Part of a small language model's weights: normalized queries and keys, 155M tokens.
Each number is 500 + 25 x the weight over its row's rms, rounded and kept within 0 to 999. Layers, rows and columns count from 0. Numbers have three digits each. The size before them is the row's rms in percent of the matrix's.

# layer 3 MLP down (transposed), 256x64, rms 0.269, rows 21-54, columns 0-63
115:473519484483468507506462531503483525514508534515511557509494530513492477532514504529492506507509525498455472488498510509486460495480448519505491501438430452489477468486481491512526487525490477
095:531507452484533525481535502504505431469444442462548515492503490474523489513463507538488502529504471475500498527483488496511516491498504533517492516489468472489536519489537489507522492500503520
105:461531516563497521521503490508492511508464501516496495539454544465489464471483479497498443470491470510479519480481549516512513483517508468486497479528513506459532504523502548516496478532496515
099:484499536499509482514493510490520522468518512540509515524516489483501532519487492497468526526513479467496469425430495469499513486508497545538554510484500511461488451463516507480494500493522495
101:489475481528480538499519495495444534471535491449480502449525488515503486449541505551477508499519497518496534504479492472501493475499478524497483556506539480506502478463526526517484508521485516
101:512468483514484504542489509453492500508518510500482480511480525473465477471535511502488504499506468525530468514481493497535489483538494473481515485465484449490533478513531502449520479455560545
101:475502523517527490514524515515505490503513494581488534500483479474498547502492519434542497449492508489512508524507511471478524510460496498484534509531470490488518495537533508527520461465519491
097:500506499515516489490501487489511475495491557573484564504531504525517485514478498527493509529543484507503497491472501477509484498479504531540492505477440472525490453479533507448476508500505470
101:488505501484519507500499515516484485467542489462472501440462499548478453520507489476526550498467535529468481464534520506458477528502532511503486476474477510467493501468477510486511478505487533
106:511471471467536519477498518491493481496467534565514475530530521512518531547466533477510472530516525490497519533509498486536513484490465474469515473489459502484486496518484491519492539499533457
090:532503465513498496526488507510505515525511498513500531519527447524523519481503528557514518471521461507473469512514513526479478499513520462477502514492519450490489502539453534537506563494479470
098:526465520530487475512479505500512509440513510445471536510508561521479487504518494535542508554514522503494475497471503479442498497480529511472503498473492493527498482517525453513491492530475499
105:483520455451442477481506524493540501454470537489531504482506489505515445533502475480481463496496507486521461457492498534556525495500496536526515519478502505510470509477509483516476500508490487
110:495430562464485546472507453496475500493514497487502503558491487472490483471499495515491489515519449497498456492534483468507517533485485482474494464502478485515500490533538494514510511479486470
104:477513504510502494534472524536547502478513493480482504525498532508503506514486527518534545507509481436491470507511491482503505467503546482479499502462446511498507507531477528441464509441505504
089:512498489499502467471519523506492476531500477460534472484515473499480496485488494507502526539539500477523538489487496524442498516479483497525503543519457533496518538498459546500541459453475486
104:528461514528516490540537512516519514520501414480508487499516481498537496507487454472502461523467477513548485473507490516476509485506438537491515469524489485500529519501482501510474487521483490
104:552462502516493486487502514485478551507508482502441492480520533529543508501513485495518508513445472481484509495476488485503510453492484436518517444457477514471511541511509498477495497499495507
104:505507520492482488514493530499483526528476502505524537466463517515501513501515476498560477517553484507518487486442484509501542554478512493508482476500491453504520518514445509464520479543510472
106:548496553469488509511462485501547504480480477571511524498482484510510481483534476549523505487499503512504494516477493532541507503514517563532520521530475535514482528493488490488519516483476507
101:467471497486497514532488422521516497477484480463495508493509505495549465497498509517476436521512510476506524525470507539528474484503471513490485489495495516522489497508513428463517541483501503
093:464513489466556503519520494493483501454491517495478505490527486474520449467488494451503528468476537548510496497444490504517486476452495477478475498464475471522512529516541490494485522492499500
091:524505528483501521484493527476500490523498528507532560489443472462498510462486465494466486540493477467514490490518506520486468494492511497475538518533527488563496520542506505450508518490525486
086:530502513477483484496520500514546427489534476533539479526515511518535496544522530498492515528469495472451473489507481488512465494486562510536515508518501499463499475491510481536502501527509485
096:427520547529510496458480511489486496547508482475465499510528504488508501551477493493503497450477506509509476504520512477509500532507502500520461498540534466503481478454495457482469515514515532
115:446486449509484504497501493541495478525476490408518483522510480501505510494499465501495535516497512478492502516506471533505519508550467513475541486463501525540497491501519497450488487511528496
091:522488515498528506543521477526513494533511521465466475482508498512539548509529535513486520500544481511507526482465492528469501519489538478480484499517490496499487513485493468555495481427458519
103:445496551540478510478486503493487485495489489484484513511450503469475537463499517485482493535506496511513516471535511508472503553517476506501537500499505498517543505492535489432542458505483505
089:500497538507528504475505510501493493511465541522511472498470485557484541547535450520495515506465482454513470496488509465466528515473529526530506498473474503525525523541490503498491495467537519
107:491518465494494491489499502518495519519502497545517532500487495529478465508543527495498556499491513517507496533493505483492547511469427514465541498490522476512504527509541490558487454529477513
102:503468466480514504458500490526505457487504524506497532511535494520513464441523496488462508487547483497537484517508537495547499510478510559512515477471524522514463491518510514491510466530507452
111:463486491530506500486519518502495485527507464430521466497494524498551516526564501504490534483517547508456524471497487530483514562479490510500484480492503495530505533518502514526500497529506466
108:466526460515502463456527486516503510487489500486496518469467493511539516515486500489555528528502460498489489474483514483472506477449551514494504473494480536523486491484575509500520498536509522
092:527488526495495467493504470486483441520464508526503471490518474455535513456496530525526464513513511520467506529487499491494536506513479494478498512532494464505492521507448492509481581521487488
# layer 3 MLP gate, 256x64, rms 0.452, rows 22-54, columns 0-63
097:526501505469543491491502489486514467482513486452493518495500476540455457464493504554493503485521463510535472498530499458512499522462536523508494452516516548485529508497521488513501481456469499
094:469529498527486474537502541506490501526513493507468508499484490503519495475511514527496488478531497487567504496466520540533480518522502490496486464481554474451540513507493519507524438541482477
098:486526496514502523497504519455506489477515485442491542480501503521483479496478510510480501494497530528519476508525455482529476568533465505506480458511517485478531508498540522459473516449470518
112:508487483485527506491495513508483547531481484486453465536475474477507450468475481502502527478509456481473550547533528489472489507452500499495516518495536524503467538489474470519491470487500518
097:497454467493510495549502520490517524439472537531531500519502484477512496514498490533524495500500483476488496504491505483499476525546521529528464523495555509460559518502478495500469501450524508
113:499521522501519529501532490491468451536487530497489478500503479454519535517525470479500461454473526462531531524499530467481473497485528503482498502534503537490531544519551462487515505494503500
094:504514494473510518567494546491507498479503504533480493487483451501480511506555482468489481517507493490500476547498511511471505495511551491463518464534545486512468538476464522512503534526519478
109:528490464498520445543497547503492500500508495466525521493516527545540499513496511529483491486485528476468502508513525487474490522523492505508493481462554494467551505523464542483508446484504520
098:506467490498484497508516516537501503489449494504508527542517517495501516489496514497477450504539493449540525521512461471458485472492470508498524483475500469488474468474429493531497502534478530
106:513486517477535480548523499511525497523535529496527475482494498496538508490480503451527510471494514541497510529508490490500452470522552490511495492463493488488494519535521536577504466495534493
096:484506465525500466502451507513531506530534491516496518471540541509546497511492516483525484497491523519460502505486504531519528487562521516472455497508547486507472540533505518520532487519508458
108:491482536510512459570455503496488507545518532514533512482488529484475491496528486524507504449516486464512497527487544491518516525504505479502525535435512469480505449480505509520505509511502507
112:468497465523450500504483504479508534440495490492522467525519517473533516473513472518553494457496483494528475522534501535506473473527557513488488480519489473522518502449478498517483498488491483
096:528495520516503495495455488483534479485493499493560468504466522491490507471556520508479486454461506490526511503458497495469489484499542484503517525451514476517477461484509522487507566481477506
092:487513526502481497536522522493512482475451472492489494450478499477500467444476501462522482459492468520470490506519440517511522529553498497501492454463495487525516470487502505487473519488473474
103:476503459493518502502475550472457491489499554526509486481492469496452494519515551524541499528497522512472483542500520502506493482472525489520502543500497456500466482466520498484543484520512540
108:549495423484513505512497468491525511499536493494473533545436476522475472471540503550507548491458473500491488505494517497505505483481482499479528499514501493504517497486523526477525506482486532
109:479517508515504494513504521511540477470509482458420500500503483509508521491497486513495533498498480449514459479534486500557492511517487489499429524502501505547485490479546476499518495529498530
103:509490483462510510505456487497530504511462474537521483468459512508502498481542525514513512466519529468477524506509465474493492430536466500524466508499549517468511506484516520468501480459492481
104:536499496492515513522491538452469495519511519520494489470465542519473491499490446464481530474501524519497505517496512453502556492478472490470494481520476483486511515521477552519471471460492461
090:484498469524473507522520508507537494496534493505534498532510478546479488524488516549493485487538484483490561530548487475489510471515511472489512514562521457508469523505462510464469496496480509
088:497515480520516478442465508526484495475462465504486495451506511530462515483532518532509458490481560500509551492525510491482553522507511515497490514461489517520502509502508504534453489496500461
094:479436535480496526494476523487508519501484498478480457496440512524529467486483535538475487473540506502471464486489524523507520509537457469475499529528537475498485526507516473480492486512478510
084:504525498493481492538491489440494473552485494579489495487491457476469482499515496451477516522524480498498517523513521499482482496508534514498511485545495517496503524510523441519512519510546472
091:458513470484511474507509521560493490530485509525527494522534519485515519466493504502504521510505505512486482525495446512495531439526454501477532502445504525477524525509510489466479496546491459
099:471504540499521499502479480509465495471519498491423493479532484481492482496511490497477521457488511490499526505543476520489497493504490481508453503474546517541509536528521489504532435490522546
100:528482446456496493531495546541518480482507487548524483476498501470479492503497519515505473471457519500500541513462541459489486508496511533484514472491498470436498494496523485516503480526504460
094:502494505493540529497517480491509492494485473465503514501478485508525464574478523488476453528428501501540497484503531449470518492477479497522507471526459461521525510518475509511503521502503484
107:507489510472485487494495496519492511459533510461525500553473491481484481505470483488479487513466522497472478485514514476537506505510497519493490520505480497569504576490498497491560503568486494
100:515464506490507528505439504505529469508547512536479501473484469497498497464513493459455459516537481490522549498514531510514498535517481492502475512487509552497482519490446514513504533515490468
100:514535476510517520482467473509507500474473537517495508491524459509471499466504498468502485492514557490489452499465498476494555504498533506476500496509538514468533473499490485450471551470518460
102:495495470505543554537511500479536471470490531493485486515487485506490481508503525507491474472457474543539522493501492541517510474508452474513506514522462523469505468471479524479549513480458512
107:503512505522491507521500487512520492504510505521489489519467488459463499487476556521552462491494532462455540536503516484518470573493494488483503515543487486469490497468520532510460512513516474
# layer 3 MLP up, 256x64, rms 0.397, rows 22-54, columns 0-63
099:500493497467485526497519484460463505515487508415446557531497556508484494506486522513474523491508470524483449494514481478530451496480515501510495495502507502517493485515514502479479516470468511
107:544440538477508534478525525508519484521497509461517508474527495525548536516522548504506559517496514515514493546547472486509514530483507525492515504483472468502515501495497477480502536472495491
108:487520474517477529492493508469482518478496517501434507474480514486515460519493491495469465534473539491505444533492494515544491538471462473515497508476503493513515536529464500489468489512444512
101:524484495488514454501506540472564485527500506483517513473480517523481527481497503465507523484471514437492476459506510521525489486496527474485502462493498509458506530535499505470545556491480478
104:504555516502512472495510519512496484528518457492504541501489491499535549537445511495480491522502539517490518499516531533487509531489495525466520492548468506490504499518468484564520521524460477
102:465469476491488517511498468503559465510516495498505528516501520481469515509488495489535492543500482482467514499495552517536492493523525541510544476500491513521527506489452513539478514468568486
095:501501509485499541501484543466500538461452478500483470499513447516507504495539491516514473467515526490479477525523515537496524501533523474460517460504548488474493529501466510523540505497543483
101:529513496514472523479496496506513493511504501518511504510491499533511526525476520526534434530509509482496517484502476506481529493519453490540571527551515485518523461518541438484498519501502476
109:512520502501445481536500469535503520555510449467503503482477504473505476493506456475469513531496496500501519487499500505468512460490479563525520508503539477514509491433485496520476482516479482
090:480504485521464468511533474486511481509544520496538446460492535468536483489476528524519477516477506512528470475480439492494508483512509493515443502505544531492500495473513476480537491523520495
102:481544482501498541481528491505479446525455523514476503486455490440505489493477501530479484475479495502537524506566523507544511484476509504509516539481447508485481494495478516504522492472489498
109:508519559534508486505482492504509493544485508518452517532479497534528503496495467520553530505490486527476542535473474491491490498488485443483500511526469487472508497476480562484531490523519484
116:529547455491510456491470541504480526517481463485520518476508513521484529514530479480513467458498524525497467493477500497475487511561489517511500538544532526512499541487484494464461497491521495
111:499495511518519474490480492487441479483502533557507506459487453547448513494527503514497457536505534534502505465513521501499492533512485524481517473503535523487496489505508473491526489537528451
100:508512540497477475550505491483495488437498546566461509485475466485492495454479533492509480497489507535503465478511510519558494500529484500485486482487504497520506497446519514495485512540515488
093:525488495489485521511464467500490553514509497510476495518546501495506496445505483535505480488493558522499524525464479460483518523457542521497554503476517546458529498504507518497462521506505501
107:493549504475505494498521479516508464473515468507539517527524452500454496496477476502479461436521481484541520464521478493507499532496502534488460565504533512530520518523508506497501510476505497
102:492509446536489527459516484502523483452524492487487537521524533522533519481459519500448487453467511493502468513547520468507488500490487524473482539515511501491459511496499489481461541502491497
102:491483498482535544502490512504500498491489537522507491461493527488488486498481512491506527535523513490482483484545470481513568527519503486462484443489540494485526457477504540495514496538504437
100:510518537540540499525562491499486524509513468528510469513451490479511538485535491492449508488482497511507489504506522504452456504504490531484510560503523504516484486517513486556474522523488500
087:519436517530501457460499511513492486519512516514477477460480486501476515459507460499527492500461522542472484508482522473460525515474516554507525474467491548507535479493509527504511484500484481
096:423524491511481479521463491488470498490505503553443493479537495516540503495496487500493536485482556493472494493540516490481549537505487538485518502491523474487510490498477502519496513550497499
087:479426493535516538502520499478507537526495491483495490490443518549487500430533557534515491483508507504477511509501533504503531513481505503482497534485512520517500517506510488483451489491471506
091:494476523519470484515496492520518501538509524453515514509527528471467524522489473541484484497472512498527505506483492420478460514524507481548504528506516515465480507471527469485511485501447530
106:545501547489500476493478509459491500498501457553487490477484523514532507485503535490539481470458515528502501469512527471494474499475546499538501501531487457532506522498479511557514485510467479
094:496504545484496517495488472531450520495503520540488502480450486549516475516505483463511496487517480458549523561533502481509502481496488533506526527481514490506468496501521477481449510533534513
103:528489488483557455505492529506516516507503510518503511507542491544506493544471490503454546471533499524498524537483529520500499477523519489447515508490516542504465515534447496526494525501514476
087:477493508459488534482521457484500458480485476497495489486498525519509510525473459479524482498510470500524441512491524488485492496474435524482537474514507480482538520494506471442465529471491517
107:545502470511495507496488488516459486517505530529493514470511495475487507521485488478481527572511502516497455469473500482469532519479485488478463516491502485473527444528475545481552506485467500
102:496498477470486519477460483504497561451522479459471548497495475503498543519497517494500502498475520521497497476527482507521503500505484459503504506508458435466496505512508507501468516494532570
107:543525516509488496516526530517527493517479506518495486525524503497486505489472503515493503523441473434513520552506481461514484472493514515507493483472533460531518478457496504546512452469491534
104:489522547526491527481497507519502504447537514484529503526529498509518463466526499507467472475476481545505490467549501520529488500534445513489476537515525491505475546505490486485536496482479468
093:479515541473531498490507503491500520498522468465501529471493515527483499499556455454487484494481540495512467521489488481488452475493498506493529473501504537459530508485555472492512479460488547